config = dict(
    num_hidden_layers=16,
    hidden_size=256,
    num_attention_heads=4,
    num_key_value_heads=4,
    head_dim=64,
    intermediate_size=704,
    vocab_size=512,
    hidden_act='swiglu',
    norm='rmsnorm',
    norm_place='pre',
    norm_eps=1e-05,
    positions='rope',
    rope_theta=10000.0,
    rope_fraction=1.0,
    qk_norm=False,
    attn_scale=0.125,
    bias='none',
    tie_word_embeddings=False,
    parallel_block=False,
    init='normal',
    init_std_qkv=0.0352,
    init_std_o=0.0437,
    init_std_up=0.0504,
    init_std_down=0.0504,
    optimizer='soap_variant',
    learning_rate=0.00898,
    lr_mult_qkv=0.4,
    lr_head=0.0116,
    max_grad_norm=1.0,
    warmup_steps=200,
    schedule='wsd',
    decay_fraction=1.0,
    decay_shape='linear',
    final_lr_fraction=0.05,
    batch_tokens=65536,
    max_seq_len=512,
    doc_mask=False,
    train_tokens=317400000,
    max_steps=4844,
    dataset='wikipedia_en',
)
Each number is 500 + 25 x the weight over its row's rms, rounded and kept within 0 to 999. Layers, rows and columns count from 0. Numbers have three digits each. The size before them is the row's rms in percent of the matrix's.

# layer 12 attention key, 256x256, rms 0.0354, rows 163-255, columns 128-255
130:488481574485486468496523524462472497448499539508543491507488482547489481533499503483507515506483484495510514500467526496457524489508504474513487474482508488487459461454498482516484451515506519526506470478522444513471541539503522517510483528515500492482516485480547499538492457489529473528500483486484520491512502490495501532515440541513509505479508489525449503546481489513574510506456
123:532480505499569468535481512540527485525489512511554544476544530471501519510479499484515462479500441503502500504532482509458456511486501488488517570496486518518459534471508466483530502490498483525526525450520511501493527509488534527516496521529463479453473482494477516518446498494523525513501522485481536472468524497491474533501519532469489518541522535529473456494508499517479512550481
122:485544502536505529478497458460463514486521476537493444529488472550476499520540473514550469503477478526501535499479491485496494529546499489478491503511554478545477443466527495465528462470496531490489510484503451485498509501478486473471492491488517514493513484487511474507506478476501502577504465493497530525493492554483534517550477514551482430517528486479520530515466507485521486510506
136:480479461523422514516500520506519546556491483477477491474502491462516498483501512523490490465498516522505501463524495488512520522517474511506482493511433541497528479501536491495455539518488487495545515485469525517524506492483519514465495486491513488503488516533518515533534541428477500499483469502552519476495455494482491521492481507524481540491515555528515524480523513515477512471511
138:515477452530475482501513522515515473480449514498509486477507516522515513500487472469501528523494536504532524490505569526526503493499492485510488484497470503530482473513533506514551513462478547475510484518520469496473492529562506478506492459505502563506511515473500453443493450483505506473509526494455505546514476503493464502469488488537499520469473468532499506508483520501497531500511
145:509527479524473455548485525481460505481516485463487502522515502490526492532521497427485537510473532500483519493488490522479521479501509483510476511481493502466504527513507488499498533491509487501476501484470484494481484503499496503481535488486511433510479493550527508590504475501493510488511466475471499486504496543560524528528515547498484492540464501489477523509495469493525482488520
143:537495464520447504467517520478527449496541471531488457493493494547482534463469457523461517521528512508485531476498488499495506490506484511506495559493514496528482457468467485480541468506508515536542473536533485499495531487499503446533526506524557474522463469559497494513508492514528536487455519483483496477527472548530488502532505496546472509552483470494532514535505506486531529480486
151:508479475498508556581493508455462482538487488504492494498541477519477532497476486499527476486503495512505465522488511513472513494497506512452478483482495523508490477491522494506517472513493491524498448474473519471467475501519539490500541492485517522498481490522486486486431479519521492510549481474478479503468481461545487487534468489455463517534504497439490477540451521471488524518470
140:484475552480466530510469458529541436487509439528521526468516498495509501546461526492511524539501523483467530492524500525519492464499511506510474482480531515464489472507502529495505445524471468533451505510513473498547532524483505491539500521494463485524488471495461506531510542490445460505529497528519506480564513510530497533504529523529488505527477542518502469466477522500481496511485
144:502487519474505516518476517475539552499532502492513501530489543486512494548507521455491520497512507526527518514507473475493517511514507475497475544506459539462472523517493513552524494475471482517471497503501510499531469505458518481483496542549494482501475472525511500523487464512542490498489457502492573501472475495481489459488549520517502536505510522451509509517541463459519494481502
149:445520489479503474447479513505536472505497488510490529453456529491432555489474466482456490472517503535484517461504488471520493499486489509514502470506509485487469482505505497512483505519544499481528509509500500527514512534451510528554464476478506483499480540474554532486505489461515491475472521495505462516435541479503513563533497454502470477509501481453517470527471473492504490463523
149:522522494468514511497503509537520464446494503521496490530455488503508540531503525506481484476471501506460527468474504502458521519571534479522490514468473561529541507496520464562506527532485483519504489507508512453502518494514509489511523513511460523476495528518491509476471522518457461457464517466525472501512485497506533504451507552486496509496485490476524503521512491506479508518488
154:512471496472541502474465515485476498504497520490504509485496442513446530486480475507538492510533537514462508528459508533536500484541485429487497479518467519521555494546490520556497501507484497494465494459484457479490485497499504496515492530543452504514425489471476496498488521476481490544506497514499524485505488481452503499522547466465525498464514457471528463490506507493489479504495
154:472561506500536469515518491518506484527554510511466532461537516488515484527489490516535459484548526523484482505505529519513501520500552520533488501462509472474537465496499549507474503549543491483497544565449485495493527505486552492495540486540530507425486507481485494509533482444489490509505469544515509509536473533509477543511500504499488459491521497527518518482512498477527537514483
157:507488474521498508485473499462534510488504562514482504513529508502489520519489544539493503523508533463457471536516516469494510499512471476515496499528491476443474487496467503502523508482501496533531470499507549527468459528524466505511471507545542507520486507507533509476532502464486542553484511486480525486464479516535446467493509519482491510471521495479433548511475477525517534494495
146:507504500498524501454524517486510528502496477511497506503481524470479519530555533528508486512501462514491476483472464508520478477498501532510507467472466526498498507496534511489570464497475549493535486522474457509493503534462474485515513519476479541483504478457527475471535494512476502561490482492522459474498526486497481497533487504509489515523551509503470521473492507513551498504495
141:454478519509459534531517501497523485472530496511534501538506518488480506487504505513475443477504529455505473462484554538516517536488471527482516481485504510490509477505474482577512515524494539449516515466516530450503449504492475447499490493466501529494469481495502538518483497508486494498505476495489495493474490486508549526531482457526495495505487523491491481500507470526514517524463
147:481508500491504498519446519481447508476544498507495451500507504471493473453464490514499484520513471521510563537485493501500461493496505556550503477518529501528510512510514510492508487512505513509539557507518520489503490554523476463492487539516493475514440500479486483494521510489548485511543494474505479534497528489525506525469494534517460507475497529484483486556489499493480488475476
151:483540507521517496489495484511476502430493521468494480519502523509538488515507518518499484523461539524540504493492499550483482479462474503487470489471486460477512521504476484526493530548514518498543483487440491474510505521540471550502508464535528528460479481487490513463493510528495486519511510485482530517487515485480455514460493457507513453523496480457498513512464497480473517472505
147:503485489535461459470534519515490513530486464515495487494512522535496512485519516498513509500511486485507511464536506472558489528468488484538430507458523500462509493463493493496525485478498501489524476489504508535484528468511487514487502536485503498520458460492490494501477492508502491517433502440510485527488462508511481490514514479526532524457483534494491466459456532476528506499477
144:544491490505460472547488502509475475510481541520529528479469455478473504471499484482531512535532532497489510551504518417517534527486528555527433516492464502471503524498529488494504436483497481507484523500520476488469451484467540490519526488466480505482524478478534573503442518465524517524499521536493479520509506485466469470495497468505497493482517500516472494501495513425513534502484
154:457440459538514487456472507500489491510494518442543499505491530504487513546484492538472534503475500517486536487467545489466498491487499499562492481485500546497445523477504517525522513553495490478485473531489545504497499520511544467478494467522470518515492493578482483524523470492515528483529493513531497520513504489487496479510507510514511517512451486527513523470533542481469482510502
149:512489513504506466504508510477465516467505516514548499498488491510474520461524485501454496476435480490481516509472479520464527526485472525496543506496492498530510531489525518528482487497526481497480547448485565489460513513492466505516456515463481509497474481529489507493509478492514546487511523515503489492501495514505491503537535466514507520525516541549480523477454507524473499470492
146:514536539539529503486487496486543478484529480493455513465506492476504488454522481525485507513482491485503496478523513475501534490540534521523550470544444479528499473508501525480519489490500486485499487509524545459477483463511519484516496517496504508508487493518469437539465514497497507504484511503492458529519464495502489576504496457542496525446480499500518493504496493506494516504497
149:478498506493492488554438525540431531513488486526505502464480530507497520492489545488536505476495478477525524471484520497504480483514479457466513489491506503541484454499533504477518476534507520545493489492468515494513518495518493500452500527544520489489498480526479483510510477552465500489526458464503504438480518543461487543449507431526510498479467504485502491526504476488468528556507
155:535486471503479513515503476537485514508461474443505531517514511486444500519512531499540519479512508482523530514519502493472517534466503511497466477513515473489547489490511550485509474508497498534556470503521517511436451517506483495529552491513462499477506513499502508526576472521496485459534461518493509499476498531484499520484528499464514506492535499505510469537537448507535509530534
155:481523522489474483538555540522531499498469513511505468533536508544483470497459497531445496522521503520482486478528500531503506527476485486493495433510459479510503548502473514477488460535479491445506525502511544499516522520480466484519529485497501443521473496533461451519474483533519489519543517522501536484497506506525541514480543460518535484494508507487491512498492481502513500496540
153:506491494526483502498501489489483514486489480507520552492475491540513493470496496516520532510523510506515494508527457537533512513501505466543497484491455499497518499507524506535533517486490491479517489484463535481475566481413516568526469551488507486517494508533476529502476460513515554471544488488507508501503472485490503520486480519500449504516496512495490502511510527514537515533482
149:533545526491516495481505523514508514477521484476520535515536542541465501480535509460476495476493491477500501470500534502521459503551549501487445523516523490460557489509481511499532529506519516481538518507478489465516480559464507501456479507517534481543477496538523531470476498509495500482501477472501484491458501511540488473484523526510489499486484506555520498498494524510542542552516
066:479431502501477503447512506532483557534502466476477464456538525510482452462501527512509476497496490468459497521529505475499483471455499472475526457534478471506505484554550496511508491515531494486508485483486500487543491506505484487493549499513506514528517508502515509509489498504506474449473482532515519499513532493518502478477499487477536506505524440533455541503508510498508467502474
064:510467496440494514496518431490530529475471474547515504495486515504476500514502511499501524517485525509478493521481475516484528513460505439486483517508532507521540492509521483471545479473487456483489504504497480516449495524502494472447478463495514519450496514455499490503550502482505555453500533483474485474484492520547454494527476510462471505538494496538493506537491502482543502480485
065:499481499477475497516483481520492492547542495493483512491505486545470508475552496490488470514530487488521473511507522537491519514548518502514464482506504493508552473495527525508502499501541535532512505467510454479507506499456510489470523500526514512495523501470494510516507538492536538454518489494493518522519444511515482538496486455507482541450527471499502498484427531506491541504491
066:480511517466507461483468508505490527511494467436494508457504492502500491527513511485516498464532535495498567514541522503502566482491507518497432473488528502494515552481483499497486515544465552465538507504533476517487474522486499492502542576512521477459521541514476464520515514503520475482505483487498557482505533525505465468500510496490472501479497455500488538477543503505478521509465
068:489507538471514479522481488467536472513482462552507528485455502488505478524482519503492461540510507520529539460467512509496482497468491532500480518488507528492488502464522505483506502545464475484541485534548497509466466485526518509480443509442520482512487484506464476495425513496550506513478508504436500490497517525506483493529524513519501499508492514493547461470538534497472495509471
067:536478512503462492507547489466476502541524486473502501426499510522477476468479479481469533510544514555520536495466516510547525488494482502516552507479524449522459485487542498501509492519479484508484526493493490513509480496469453473457515488501500474464551511505538472485486480523484519478486497479450515533553522494479544538520453485500470507486500543495529483536487488509508468504565
068:513505513483466459500522533509523532524532523536512515512530551473468527476480510488533513546481462531536511504477530497519488510511500516478479542479531502481505495524528515506496505532481491457502497512538534495454544493477506481538454517497508518485472502490486497504491505481525521522483468472510509495511531489524523522479481494502463499581454517484523504546504472469543515491473
073:489482522544499543511485500548517504529528476491521468556453530523526518488469510524505464508463512467500496535523536522488481497485488507500492512494494477483484490533527501506527520489556525507479483464497499489487567485461473520503530477537483534537524508486528466464500460491451520542495505517530475527493481452513528547491488517490530505502536494468478477544482471524454486495513
066:529508464511447465509482511479507497554505528522471486530555552476464514518507485544500480486472495474484508477494482501504508544480478529494509498476491499492544538530483450507476480521529490504484532521462514501537527520534506523532496522498472500483474475500499463481518550547517479527515509494491519485478499501491501519519456494501473471462456480495443460492458528457519467486443
065:504500526487476535473511514499485491462465508488515477506491522545510485500490480498518451472481487502500480495518498498535521463439479514474505465492483483498501487482525459493494508517488501485509481552476474493529522473493513473497493482476527472479512486498497500417487455540486497492475518485519503519495505476505535513531540504461502533480493514464500509468522477542513516449505
071:489509544521530509514502486518471445491521498522437524467529543503493518505477481536540521528483488544538500461509503488462471479474455570479486503503507493484511506478502486529473514485505509538513473511517519525515538466522517488482456512481521487538469543461477499529498476505501443467487469500491552506490506538480484502493478556455474492478468483473504497501490505455469484464480
074:499468437474464501453470462551507475508497498496551520513470528516517469520514509501543494462495469460518507518559492506483499486484488457500464533486482475458493468482530498482530497510503481490542484492518463499467499491485497508509494480465565543467502495474501501466483493510500472529487511512491483520563484467515501496517533490497500466478481557499455497497485474485512529486532
076:508512524536503481470541518451454458533502525461433533519555533524508527515501497504492496517468482501493522472472509545538467487543479506506557495537482483516527520507471478524519522498525489504502481489500553507491502514505502505488462524478506475469461503511468495546526529460466510485516484483501541493444492526485465479512473516469506508511490518529511500511455480493532473542468
065:473454505495553465522520457459499522483463536509465520494505524489490506493502493525521525505513441495492525510496493514503506448497508475480504499497496572493502474489539518482478517498490518485473493487465485491519511543520500479539506493485528516498481482501461509539532482479475472538516492498499507490492509537518500492509520509509508533507493480465474535484448469485499486518508
072:546459486461541476544482499485521534444465456478550489553498479480498484522470503485519545502495550492538447492473523491466521509532527544556483467484547472504498478496470495507473498534527478489490496505529519492539501454534453502532525476516503459508547519468499493518508539496534510524502517539447541478512545489530503499510501500489569433491503513529484479489476475509522497502508
074:526552507527472506512518466523512491496533488495527526495520465481467560506480522550510527524507452540523493483549490483512483484511510525494509479472514484486499498522505525467489548503506525486505540553508538500505496483466484489490503504542520531535486465470525482505510505489528553504496464518484448495505559480521505519447497492497469551499513520520525520531476494525522462529511
074:444469470493491501522527521492512457515439541505473505512498483509470536557493448523508532496484484502495524501516487483491521472502456483511528500486505514509476431511515471483488520482487489479505494488519490505484528463540466496511528512493491462544466460536480473461526501443509464537478507488480468511501515500495518489505469521517514440535484459459489506433476486500507488484464
079:531530502506501490489499509513520472449475488514531553497522480494477479527508482512546492517500517450520495533515530503537488498433467487525477482501507492483521485508533507483512465483479525522533507514459495509491524483487494471473516465479531485503511506509518517466462482530510515526449488535485479500521480458506558514469512474537488463524482493503477491534532484504456525469509
075:544501491489512504475495483503520508511516478519460490497518475490487490524518479517505533510498494505429465504469512492475469499517429524508468464495468527523489487506493504509523526503508470499479507485518527498525462508497497469515520555517479468490500447554505512558495497543491510518520524491498517480501516498521461471532502497535516416521466496470473450478476526520532543544538
073:581478492488516518507495476492489475498490509494544527480503559509507523528525453541541471553469463490533529479479476472503461473477559512463535529521505540459476505520479496518479523526505510517485508544548498521487528489506548521517465526494475476516486523507462467522526514515521517481511486512475499491482484521492499484508487517520443460513485503478507475517489494476509496565482
071:487463525484531499486527523539469518498488521540473481496550520502475515499500446483555507504482519461476486558495496496530506507526490511535544526480503506487504451498502509486508463498537506481509497462525530466471504499484540479477518515455515513535527516502566460485529488508507526514495446534520502522501472478492532498521444491519499491507515497496502474499469504512463519441512
078:525497497450514513484530477519490509513502541497525502496508498490473520472446536538528499468499512512535500494443503471515477532469476511509499525500553512513479529488500485544450475537467489452519471505489513522517493491509482444473483517521447478555504499482494498524504500478517483491512488457460471493478477540499533502508519499470511493506488457495536513467478457499492488507523
086:505501502508461516452501487528522489503481523466486566480514496520465489462501535538545481516481488504523494520511492538515441451499511480520475459517505476498505506530490482441501504499458512498508450516521516499506485515461504491489548479519526489444492476511497523503519520551490518506480499514472506508575515481501509512522544504475484454555529517508492512496537494497479526489524
083:503499519530522482523484494465451504484487511524511476529508537549543463454504523504503483499534449492494458477512486493448489475545557483525508536491496458550465505454477464479488505467499521532528476512499470493516458498541520533490454507508511494448501487504533492561497503498530453475549502495499515503478533512482523510522501500520476533498507497512526474439480511458514465515460
089:511501509547542530504518532541474526472520511512517515520532505482510485536531413502493515507502495481517550500478515523513477482492463508503518513542503514489495479492522522519505511496490540517507502472485520513513477480498473524479537506506482492485509520527477540487510522523526472541467494595528491536497488477432428514494491433527484476489514515478508468559473527538471499511487
087:490482478471477487461528477462472479504540471482497503470524483473472487482509511521534525474505452488506532532485515511470485510532496469480497512487483474510533537487475551516518511544493488494521491541550549452450448512485539507484537519501558490501527507501531517534526483480522500475453480521507531485496503490498496460530541523495494522528520502482506511548522538493481566514545
093:536503492484493506504486519550512445485500489489515530502470498511481520493452505484494455509499482531552525491512447457521500474438518523456491508483494507460517504474544521529489478520495484533495534508470463526482515482457495500496494468480527531513494526484474472436500472541507517465505467503482459541520474471521531492483549498517486464515507520476531537505527475507495494476514
084:496510500488532491527471484541499496494499506530520476496513519511489501474449545507493454552517515532506507470542504543497481522526518460526497500507510438469480509497518474470494491499510512525537465510459426500530510524496495480492512482518511509485513555499490473493493502527528539479464519503497486471458493492539492527522526490468498497490489553516514490459478459476478472476518
085:520528496496481509504506495544517479515481533495511501516477505465435465525512491477520483497444520521523484488505495506529526488467436514481485468495484494515478484470505488448511480499534434518535513483514520524498498456499488487470530499464447503495487521516498515477471478513465487481477499498493541512492490474508523532505503504510509511507532489468494507518532509504522535498517
081:496490456522499487486476543513485493515511543522527453564506478508517511476430512489523483508461482490507461503491522506505474504484529460506476543468495469485492513558500493491483508516539508519533447507519455528513479502502488522543486493481508502516527464482445498431479511519520476522505505504478536515466501498477527479484507539483478475495496519478503495484481533536505551479485
084:537458531519503526526523537500492488522527523556423500503517507512519495485483490524502480528528528464513505501518501538467513498506514510514507453521489502491496490499484491522502471464499506513474522537503462504540495509509550558495476509505474496495502534520523470534543500515495493484496514496482488497452503489520466515490514516492466470498480557526471501490488507506487447546499
102:506508525488537525527531502469474482494482541524454481501506497483521490511516505502506483505530539464507493500464529474489510557506495515499505503513517505533457528510483510513501512470480515472512494473519512487497472494546525494491497495500497485542493490536485534518500503470487479505500457453490540450470500502501497501479490535486509507518480460480503469482478505499524485526442
108:527508500529533486472521532499500509518517507504508490502515485489532449514522487510479503521509518411497513539487534486486524493514463493467525487500511490537479532497523473483487475498492518500529527481527504479514457509543502490489483482489531494486521482539484493501535457507459521528546467468519515463518512496475466484481558486524470479483539465459470502550526530518499526516479
094:490461541452526504491509532513516457488519512473510514478512532483476476507512490503526476495492512532516505524540534511497449507492535509501540499496498488529481540416486521501481547500468449488538500515514513482498509520476472520495502495515504471511458516516518517500533483512535536482498504502475481500474504489522528537483518494503511550492492466524500487516489499538501496493502
111:528510534474495492463498502540529474508480467494534512543535507536478510514517472490482530482464503536496466498548512520510524490506492516499506538515487502470506501472492538516487478483503492522458518496500495525537493546463495532522459497483546502503515498518506502475446560501508487473514517543515500537479443508567490467537521503539494470494481501472523479561525444529517521523511
108:530538458501483452531531501557533461504484545461529480502520474501479470479474520495479497506499474550487468489503471529485496506501498496536429502535489508468502508474490531515474495514501514552508480472544468504505464477497440500481474480489500490527532468494490529491483538480462496477475507527519515460491539496527481500484513465512459494514556465529500470478517462451522497495498
115:474502536479491462516486532502456511466537482509521518472473549531504498515497534493527534516525508445490519465514568530510489463539514516542497504503469505470537536474503495483507523500475520502548515483482498530506479485522516490499531467513473558521525484533509536517521480466516477505500472502457498463528500526467492491476485558541462534481483507516465483516511537536515534545464
102:467507488507488536509510505531515532497505479494541538460427501498490458487464501480501466481519525476521452503476508470508451499487473492476496506457517474483507500481559493539436497502484519461484506457506510453511477479516521485485442506535498540486494514493489495468499465540470524526485467489477489542501520534520500475477518472491514483537473469492494498482487514436495443503487
118:538494515480517547496489487502517482487515470537493498489504513518486490506508527515489485503522495459495478477523439519510509513513500511556506508510486484485502576513496482472526553505514527490554553475494501463550464484501497508451562516522556507436482496484490501512478545462518517532532515540496518522444488497540499469544488516484501454536489518467531491509456482534522482512495
120:492545493490523507483472514483469538520528430500514526505555507475550507500463445499531497516502520518506513497500506505482448483464499515505528529508514468468494516459444479511480477512517449501467520532509515505542531498526548524558462524512550497498502489520450497492543512519511496502476526498467527519491484497506466485513513532509500479456480513455476496494452505510503472485498
125:494463443443487496470530534489471519547501478482468495481503518515462475513473491495508489474527493473520479507519491525484512511501490492416504494490510547554476529544468507513506521471513529513494507451496521498448505523479508531493476507502494546516492542465502458492469476511517481500524513460459487523500476517513503486499495496505540540486506514518522504508506440484487510501482
121:522497476494532522526511506450498502477507532487509554495499483466512501479458507471515521488545472518485474505475504509506476481485544529500499434477543452471518490523503493454536530522503519490551430519487485491522528521506466519483508478492519504495509480504493471498493471549486500519487447489478470498507515460513494471518510528461510503519484432519467514497494496530538496532482
129:523478482494535480550482520515490497512457470504538500521473458525525497511477472508546468492513558464515518522508509476537526500474558469523513502514497516519497516502492495491487505470450494495511525490536500471501468440540491449453485463549488496512465484485523478495464518517521515481454458497442518502523475546501501478477475533509507492502511524517523510491505509527479465506454
127:514434477473511461516541479504475525524501524458551504488530489452486444494447507487517500510487502491545486503473520458509461494522519536521505511501530489488521507490529489490468545492506489499499468482519497495510518485516506484457496509536457495517528481557479532513517503498518470553501485451511468493524497500502503502509498540503539486487498433506522521500512506463539476482511
127:528486534534537515512504450499480536470491491496504536501498539495527519522508520528511536545550534481483491465523461482503491465517536510510468444543515485470447529513502533515508499492516450528525521517487515489497540506545503524473503477500511493503493508548501496482493507516508547480493534500500500489449493519457436506473493473499480520501563490494501541498505509509499496518467
125:460458460523457487457516518506532525503516510474508497493528477517474475483502531485466490480489539569503494501516517480504470503512479551514457491453498512486504499467505491486520497496503515501515503508474506538486481523508452478512505489515471465514447487483509470519483522459501535503509519477483557490487477512494454526468499480548514561483473478525466523498483440530485507481476
136:488515464520543509492493528469463513481477512463498448497451482491463518526471505476525465509477486505465549503492488544526457534513493482545501468508483535513505499469505520500524515508499490469486500521509529492483472492480479506491476517518525513476478500466503536534514474464514495484494475452530529504471549485478472510496483487453492495522495542481549462493475524501510513522469
137:491529514498514433481508487493469499494524489467524466504471518486508455443513495459498511490500485448457484501509518487531524520486517483507496470449508457487460542496480495522507506516502526498461515461528494522470467481470480542484475492463470481492510508481528509492483510534500501510490500508497522487515501499502499529553494462505524531509502452505482500484461489535525458464465
131:528476503520513451536499480513541468461487443516461480524499472479506528497459495489438457512490477494509526487470512477483536504510527502491526478531505536534447510537468445486521525503504524514492528498492567488497529494479457542533469482487513478495481500526476524523522539509502511494487520459462514502484531541472493514470511537510521499493507491489549492481495521443519493507538
123:463485542523488512521485502507484509531465495512502485488477519498512495508520482503486555449486513552494475512489471483499539502478491527458534551497488529481476496478532464483470526459504500452530465489465514504541506501500466462483507483530479465472469491524507551540503486478519511527509480530506486496449470517475524498470464476468557481507472521513508488476484487479521478498508
127:504476535509481494504474489478526503524504464487524522495486475520503492510516570442500529520461465546515479449482472479499489548480468431511529500520512493536512517487495462493502485459496443496495477547502484492474526451484492508508498524489541504558523534532562501524517483495483480503488457538541507509496487530456493476471516502490521519516493494521487548484497497491487474537502
119:484516474478484497461478501501504533482453527525494474482518506512495506485481523516532503515476489455492461514496467458478509473528484464490536487517495456491463513470511526515519472493509541525517491495515513512476515493546517505554491480500504494527480506475503533521534460480446510531462512487508501468494470534497528559514509542488505509462478472522488498487495483551561478538511
128:515516448486480510492531497450490479522503493512519491503490498486514518447472440510470495489529506529522490450464531528488464513484520494496457535483520504506521514538479446534479532464517508486534502554470506534464509471506536511476509483484490526504497523467543555476493495462499490463452532499459494531493466556461503490494467482477493514514515494528483523487506504488463502489535
136:493484532464515527459508488500466553552506521442480455510499543464516491467555546534522482473508507516504459487531484502482511542514476490474514505519512518496501510496484483485500496495520507491535506457497515538481514479485539500487567475520533471479505528471532499517513509510519508498525500532494509555506452487476492499493485474528482515484474509508487540486562520494460471483471
131:476484493523513515483523494519515494523481464465507573455507523508531509473513460505524495468522454537495516450456509497535515543510486531478532498513536481481550488478473499529505495491475537490499509454505521548498474510517518445459491492480522528520468497488504480549481442498513495492474518534520535522481498438521503489494567502542504447488504483466509474502530492470483487466502
127:447485513509506438564534552514519488503529513516480551459482515486498538504502493496526486455499490484488481484499481506474496525533504480510500540484467557526488534474515467489515477493494471504537484502499497491542537506451507500470479537527507538459511504484474530502507499533488483536473510504498444484486497527520514480469489475533516495488507485484510503507478504509445482465533
130:488512505494552538451515526496521496497514540458477524527466539500524485468513501460500498524559498491522498476524479476494504494492468463481461543522464510486468456476503492475507510467486492504475471468510490470487491550509525533497448516507504481506488515470442493545462491484490526491497482506473523458472486511518483478497488533546469479519520526527458494530508508506529500470504
130:512459497509460487506514504459513470476467454510473507459488474534489465491468518542499544456519484497499468524511495514494498519499514484519508501485523547537501516548462567513463459549461499517524487513461516457422514459495522490552536483507495509496483536500434491509510516549487502493509491527500511462502518479477483500499553488494505505523489496519485483491518470517454507502531
125:476507516475537489473501501493506524515530503466475494511452463495469471490491516490494471480460501545494477478508508527513460494540519500547536494455507530453506533448486515540498506526566490505461497528464486491473554499487516489487487467509529486492480518468517493526497476507541480540501476466505508495482483517532495485554519560551522481546499473479460476480478504501530512516459
119:477494480511490475530456559466461507491543498520503493529504498496499529468552463547470467484527524498606513483486521502527490517473498512461491472566487513530466497503486461484461499497535510502501474440489495450522476491468486511529486482496477491522485533568508513491486528507495516474507467508503523476443472481497518493520517512480490495468525525468508522487467544499495530507480
122:525558465512497504522499522452488469468478489517479481503496491515477486500543493500551516469547482551524508525486459469532492493549504482498463513524513473503508494493525487493536466504503472523504502488481464468463510440469513455487477535498515508467546477488510511475506514468522527547528556468540508517488458506519544535468496459512476540500517488484466477468488530486497483509540
127:495498483557464472501542514540476533539509491501509456551514514513513514545492496508497509524482520491514456493483513510518472480502488522513522520491499504527471505506506483566551479516495513502485471474507523460537484524514493456487514470524567482537534544516515513526509530498528483458556495468472534514473526492541450482509474509489474526511496506492480520526490545434480502484445
127:490500489537489524500529506529532514501485505486537483503486508517490502549535493529504478481501453489539482493524482466519506509487514524499524524483482531513529463491504479482514497513466485517498510528440482536514485481505456560486491455474524519533504525518541472486509522540514531497430456491513526510473482466496551519475507486515468512516536495469530514535466429470492457504499
127:511504497483480515528479506496498491521545464493508497490519558513517514435532489497523486497437470512508474473502477500514459515502510530460512493496499499490515503515482501497487520533507529516516494493468492517514444506521505500509491535523519520476490518472500506504525495500548483506527467466533512450517466496514461471450487499506505519498536504543489472486497482521498542556498